config = dict(
    n_layer=24,
    n_head=3,
    vocab_size=2048,
    qk_norm=True,
    init_std_down=0.00622,
    beta2=0.98,
    final_lr_fraction=0.0,
)
Each number is 128 + 32 x the weight over its row's rms, rounded and kept within 0 to 255. Layers, rows and columns count from 0. Numbers have three digits each. The size before them is the row's rms in percent of the matrix's.

# up: layer 14 MLP up, 256x96, rms 0.152, rows 8-29, columns 0-95
# down: layer 14 MLP down (transposed), 256x96, rms 0.202, rows 8-28, columns 0-95
# gate: layer 14 MLP gate, 256x96, rms 0.16, rows 9-29, columns 0-95
up8 100:121066202125159129184105111185155117133126107109140145082163165114157081125184127095153120101122129110089144091140141179102131111163093138091104199193157113144106180106138157074127144099147106098146154186154179097170099078103153085128169112160154138116138129136125133152127158160109088210
down8 097:202148103165105099083137129173112162148139134127181115097147065128149130081102141119080158113174175112067116088148092120141098158096108092120134086134079145107073109136135127097116164155151072115088078141118018101097134148141169168125113132125169116137122148106065141122112149077182127116
gate9 101:113106196127149102163106119132156143193127158124133156122085074080110228183156160141083149092119118143126104102119206158129134128115200179130154180155115141140105111147173202161131133108125134146110117156168134139160145133179165150086090136104133137100134146117144096134149197190122105126
up9 103:157188107140133153127140127185125129080059202166102131139141115136134172076083131135136148117159031150119126134114147086140070077143145114115123117158150090122144105096142106119220130160161118118151082149109148110089161133136150167109135142182125184122107148192071150140132123168113131066
down9 101:089087097165113126116138151162124155089124148133152097133069141095191060156132157112074134092071157154132160183151106077115160200137073099123136120173141138106101101109122126129085111077129115185043098132084119149182089132121116146103129151149168123148144126096151125097076093098101100185
gate10 095:138164141066121198032098135126111167135131167111143125070104131195144189125105109121172120108132122118201137137148132129126148113122136080115185137094091099143120159108159053082111121133144122163087091111148143098164076148171164082082083118149134137170093154152153170129125144121113184134
up10 098:137114166160078117119131140139136107181160164116141088130167152082124107160115165130076065131137190169135085150142143132127125137147196094176124127148158130118178176106142126126179171069148126148179123161121101138069126150090176115185203147140132129106189121196072153083155129148111154130
down10 099:102087123073151147119120069113094123184137118160124137118133124114130128141111173103091134108124119089149121158102107103166114127035046142134139120119060130136086182144072056093132078159086158116122191176087105129154119132152092119156103075149089121168074058136158159114103115138137130121
gate11 091:138050092055114168100162137151105097111174150152097154101083094093149103187154123122110142119192122102101113055099139129138175107125152161113156135150145165117106097102160128168144125111175141164170124106154158091194116105172138165129102120165122078128073170168184117182105077118123149143
up11 095:154142121140105171125155174179164103116154152114118039115139087145173138183103116098142141097217149075105082082138134115113096121081066073105090149142156163119125093119095108117122146150129124176182192103166165101160125203159139167138114140111096131121083150140121141079116098161126149134
down11 093:098124114145156154093121128079144131099146148132110119192162076097109156090141038132140117117127126145107122192125109147176069148082125163156160063114124120091125172107120067100132146126093121152110196097108095130119154149164051125081109152075076179140146119158120164139118203119139124168
gate12 087:159094104163137079148198183149094151111084171184154125102114122137158143105112085085163112121101128154062111111131089112143209100107125181086083123152142155155143107160124132143104109112135129122172151143138166127137101145124108117086082113132205124070219118104149080133095094098177142147
up12 087:114093101065131143089096096169205105082062116135185100148122092138117155132100149125112124130108146124140085172195110120089148128144193134142092098142180097088106129092161140124046144110114149147134193168130177094118071084172115119158136166149119119130075115077117097153138088102105140125
down12 088:146176119079155141146098099112154105108103184131125175104131090114165119118166099130122121172130102125084073177177104108172187099184120164085168102059168097158123184088159155098118074081131067139124141168094127122087124126147127140143129148143100153136132074152084164138081073096097170117
gate13 099:137177112127166156110139138137092154098061150148164160106099124115085155134164156154159125110158078122102161129152163070228116160123136158107106129167106127158121187135122133093126131121068121116144131102122110122149135137214183133114125139075125196058146126137100106212141105187101124119
up13 096:164139098163171113155117059112114151098033091120125192058126060128117107177123155167092081072137119153154155101102122092181094163145122129106120119144120142091055128125100142121128147084159114128158151127161130142129156119142131184097157147086181099112167139198121134130152115108109105072
down13 091:094151160141145058125112112151163136134165153109105165183121180107182100117171105151107120180144176111139094166114164156098180128103124101199103126156188137093178119103158142113143123134185131171084132149122129122100124119078087150095132137151060123107093052096137096095159069116118187133
gate14 092:114136152079113160143145130123094093152105117151116164109150134104149160133110164203164180130128170098129117114174133116152093091145119074146174196194148100120114131079175178117156106134199070109124108138172134183135111109125082112100138037171149105118160131132106088070098151147170153117
up14 093:142130079143138097108133155088175159051216091155094089130180146082152139174148135150100124139112115112154148106099182101179116159115139159119167145122208120112164193146121109164119105137136080118141135100126129163117140076097133168061093127182142164118130124108155148139147086071090166162
down14 094:127203166087150106085115109138068074184122163149107114113112152139090134161113109153127189137106128168205118152137121079106132159165181146126107146156071137155130124124140108144118087083165075136167066134093171137100079114107107121091137131149167168162169097124111112195101103084102183126
gate15 105:150142161103124166094167110138082132109078066143206092126158161134135109091134156097096116135092027127140149166119144133139120133135109086125136132148127105181097161107145109138079207090104086096120083102150132184156121147130125091161145143118150172052093111075129052160141127137105120151
up15 100:152096123083108113103085133149102132101100143068113126123128112136136107088145108112187154190144123114142124103130115080217142133188061164156100117126116076168154176098104136149141158128096204068136127136092182092106184172137097195106123091162109150077170121146166116145096115119157128145
down15 101:150191113147170141109140132133131132112156176172116097164084132105191074095111105164127126100110126145213195139123165120104138127138085140127144198139146169112143077121150159111176079141134127139119082138075118054135113117147133090150124077138145146125202054113099159094139145083111084145
gate16 103:146159169098092066106124168123130102121136153129134081078098134136168105118167134114110155077146117156051117116087166114148158167113097111177120192149130115130136173082209042102146105103122141152106117154152176112183119137124135160159140101130145105085103104027120098163124134128107161146
up16 103:132131134115157130124162110121121124069172178124188116145088144161171146122114111079149104142132086164115116152132126076152140055142127122168081126188055111189144121152107135156113156111150052137167100171144090121092132134077119174119113110120119085116125053088156117102037155107172129124
down16 102:075118169206097057096129148129137107088095118134175123113136097136119109157189090136081063128172152135146125145099155087151130139110075135145149151101113131154128144131143091083158129165119078115144117108202122147142120090102208152157137127155105139117130117093107179035138166133062107152
gate17 092:146115149132132186152107127212104170123131132126112167127162106106156148164127182125123066133122081088107206063137092154131158120147113178170137123175161128131103124109153126114173121112122088142175116144200082101103112207176123113109165104091074097129104145138112068146161096124088145092
up17 093:177201145137143124096148167163104129062106136162155106111119180121183124148103155126135089146079116136073150119194072155131117095116127098181099098171128139076106113067102183130115151124102109135100197143169126135133097141076092077132148159137123100097123126131142154108111168090070061165
down17 089:093048129098183140104179143137152108178181164056114128210123102134104136103088115100158097079138142125118168098151131077131076078045156118100120155093171150113138109160125070093134093149163135081138136156174139118155149145157112182093154136141148168117131137079102138171121114126148131118
gate18 106:135142146128139151151146114089135103162092067192171064047140126094142135118144163136104096162078072112136148165115156177166148082138094094080117102110104112125075099093088166162120188116165154131120140199104070153161121125122129114162118127116098140124142129083160121094162210143106170138
up18 101:151151151129091148101162153158091086200145102119133115077093133076159094118154116102058074145115123096201196070124171124123055117143118118126116158138136125130144094147133168148138108141083200137126177143136092131078167087100123137159136075100179133120137152178156111159172129169155093129
down18 102:133134126128131112105167156101164087152116105107107119174122142166173168139168097123159131118110177104112101113101128162097189043134090157118121137104098113097127159162145146118071080131093123147187165066125134079074149153225121153119158120083173141094130208120103184121116108105160127102
gate19 095:137116147076116151109107101118177173104051154127147163118102081146150122153085123104153182139113114098171137086150118118136144067118142109083134083107150153114151098089211115164155146086113141213169143130107078137043160155177134147185111089099069093133102133102147132113109133100139124106
up19 092:115159096133166168172112081158165112117120160110123125132171153105132165126191182114122099124151116204113167099145154144180128112133182139141146122157167160098161155087152123105103138131108101206083131158079178119120068117152079112166163155116144149082165072135100088197085127078136103099
down19 093:078106088143132137136161151126133134111079108119122089119155104141120118106110162074175093143132219132172081152165196148147113135141096131166142179148160187166148084103106080113081114112158100098118162101115115091103180110125131120146107107144104171156127133136125139097123192108169117009
gate20 096:132168151097103127091124175111153161148162184109154117137145159150078147144166131171131142147106184195194149134168099144172157133153111149107090164133136122110162166143097155132111149159102075166163172133107146131126077114202174127168129063148117100092171126131172090092161067114147199125
up20 095:118125142111104074180095104135128085106116123185070118168090149103104103157152101124136103058177153134105097134188213134127131155122146121113121131116120100138130103100161141059196054157114065113125152114142144116141083136124161111106056102166134118145134112132198127181109122087089168149
down20 094:138162131076095136077166130168164102169085198133106148121099129156165134120125053157119120153196089181138147141126090129127152143169160151172061122096153136089192145138144125127145133125115103124068115111106111116148123099138148087161157167099160034101092150183137172152135108118090154171
gate21 102:202146159103156170169146135119139122135134139177118156099132118180112191156146136117148176086112039123149100144207072119175169117106100129114193078110127181078124115123113132131073092146108123164126151111164117118160157157146108120083155105157177151129098139148070072124091162155150108122
up21 096:136117071138126085109111159111080091129095178182147121118075116153149101110090065086158066099170171137147088139110121158144153113131141127091127154154156143114124183115170116097147140028132161106130121110128106123132131167079178113097090173126169051152139107055154121102096124177159127116
down21 097:125116142091148167156132130112126107140167137135097120150158134133095182156119172143108152169113089162139141163164144125144122139086080123217058104131057112131131177090160182177060169134074091058182129105125117169167097112107123132181147112121128128117122125126079073142151145127186101084
gate22 103:170112143122134203166155109161125099090095093199154177110162137112178120168089147123109064142123106155124164150145143126110175166120125116161126087140143126109080145103195109074105054131113176124155084158071093113105168093127189094069121114134157087148146068107128167099118128120144150131
up22 094:108082136126140126143100142167110165116169083153161112136097116130122099163167094090154166145126156058087079097144115096128131143133173195088167119138170092115117161185145162169072105103151101096167196154141094118105129129067147116094155110140120114116108208087134094150116214163158135149
down22 093:054186124131151135184139140132156131178099085129116157089161169119191131154104137170085107066105114142051101200087147105129125139139113102197136110158160132154105163108145168112146075132113115184126119084141137115128103163144158103069118124134086126178098096090144114091181132120140101182
gate23 103:112112094100128159180144098113124139183096137184154179087105097125123129126120174115125135105067133179143167131122173104125137101127189196161120158160125082033150178149129162081132146083130098150113130123169092079123103151120095132096062136131112131134199100065140112081148133132146164162
up23 104:092131178149118156105151117114093101193137138183129143162186103117104139141113129195132137146067126129107119109092082124119141094140166096107129152126126123132103086109052132074145192143128051146173148191183135057077101186142151122116148126095192089152101120126123125100171170119115107143
down23 102:181135139109172085171121171122186150107152128110136124125119143154083145113062133082095109118117150120216123103152065116133108121114121138138093166085097116099053160134137151076171159177068132107116117137106165157153163118103145076081077116151092173173126091123187094162110120108173098124
gate24 097:113129140122140126143192123115124152140135070138158165091148129094077122143182130113174096130120131069126114168135165118185122155160152138143138060127143116084098178094113158127142152132084087144126115179144110097096180115068146158173184049168105145077184176154091145122169119130070151093
up24 099:136181142126123093127139122172143129139100095115144103133171133086191132088078193143114192178174105124089151119157140134121119148166171140138097133126083168109147110100081074117170101144072163136158134119072129125144141095087132065080177167180118071150156176099135105154155091137196124149
down24 102:159113134190140134140186129123093105104155158103145193144113117196122109114143103090107119133165154163141167127065140112183082139085098145118117121151181080114145088168187150134145104157117100132189060149163095206164092209129141130146158147091140119147104117118142162123170134109140098179
gate25 097:147089140125177199059112063107081165104081131163146102089167132120190096163125167097198169121135114072116148141160127108192155072136135094136158124114180121113119141148109157169125158138145163178134107114124082121100110132182108085105085084187153122120162144169118124149096113108151128096
up25 104:120073150137130084126127095151115156150126136188084155094086149114149136108146145168147149082144149123113130071156180110073217091148070177094129110126140082068135115085154144159113058120133146111163175092146143178086155133091129176117064106160080146107129132125152125164158113163132156082
down25 104:185116126142139162125094112068137158128132117166081143195149161127144120171159130149159132102091163090079094155115124144123146074165089098116167101169162093169134087124113170119084160096174110124129197150175086111147126071149140217104117158166167151126105183173123141157170120176129126147
gate26 096:149121114115077164066137143127136130071138185123130095126156129099120095184178098085145087105185077083130173128155173122182150152151091066092073091139165142128118140039182141067167155098111108120128106083140107177101138150112137109090098141130132136135101100068145077115121156133125137124
up26 094:173113171107112136154165128106150117092104164113040118150140107045128167142125061094144079126119135150136104142160119109181137107130162181109099177123098147156148135094139182132162168102092085135173123119124133165129153142160118125190132056143141143117099067118096090075137129088200093103
down26 097:065146136130103118137095133115160061187141093061157097125208087129116106169128121157074155130092149167106149109097134123127090141152094169109168161055124122174103108145150127092141133118151126129141136078151109163086108108121145128117092153141189143143099115055133090076166145056109167167
gate27 097:146146151100111128129158161114054125160091131137157151118075164175069124155126154105117124080117055115110125129133106097142169148091132067152139094058120131158096095100128114151186164046076094110177142134056087112175169125145117138120161151189126159072111111138151110123087134150099143108
up27 097:129104089112175099110116116138100156131100118101099126162160125132082142118104136123222169180148129162113115121157161103127109173100153125128143116089120134094105142203128110104070116124117091108098081075121140118149138108163116133206112129183202084110107136157151159165146162035189092111
down27 095:116168067148112165144111134160110089148110110108175150093078167123086070082135136074139155111162175124101125153087099147125123158165072153123046116140149151180124129144108150139105136148116153140069135087161106078114140065155148143127053146121111154178134191143125091145170100089068146157
gate28 109:122097134123149090070181094118157172137102129139155165102086108085108120122145145079138146072144155040096134123129132121175162083158136104076102130105119178116126124089161136121146079121170134152156123148133172174196137073120129110108171135074126157167119174079154164143172136146110218106
up28 102:108156125193121122060111152120135109160131097157132135117154130195161123104177119167082129176113132133104161133138087080112112093191023116110188150092136134056165106159108141092123123076146168180169139119113116105162140096157114140210113140156151128105107110173135149116163104140140153091
down28 099:101178094151170141138160094112109136177130169113150155143107109134076205164152136111141158127158142087187151111090105144146103133118086158149132112102120095124235092126124084117095143174109126115136128129124070125178137077153129145146155134146146118130117163104098148107126090186191051053
gate29 095:099138109080153082160114125133122169119158129174118096092083126096108138113114156070146176069141130146128105102119163056102157137165150117128111122149140080095127106102188166185135156167083191143168161105161145154126125111161151150156163021112150173163122120102181131143121184137128139181
up29 094:160180153145147110189119143081135117079074086110104134123159133120113183081167151113094094090086147157093171120129120169175141162075113070125086120158086178153174135110142130127121159146117105132105179128125179139172129157095136099106153092106142077140178050174137110141133169153176135069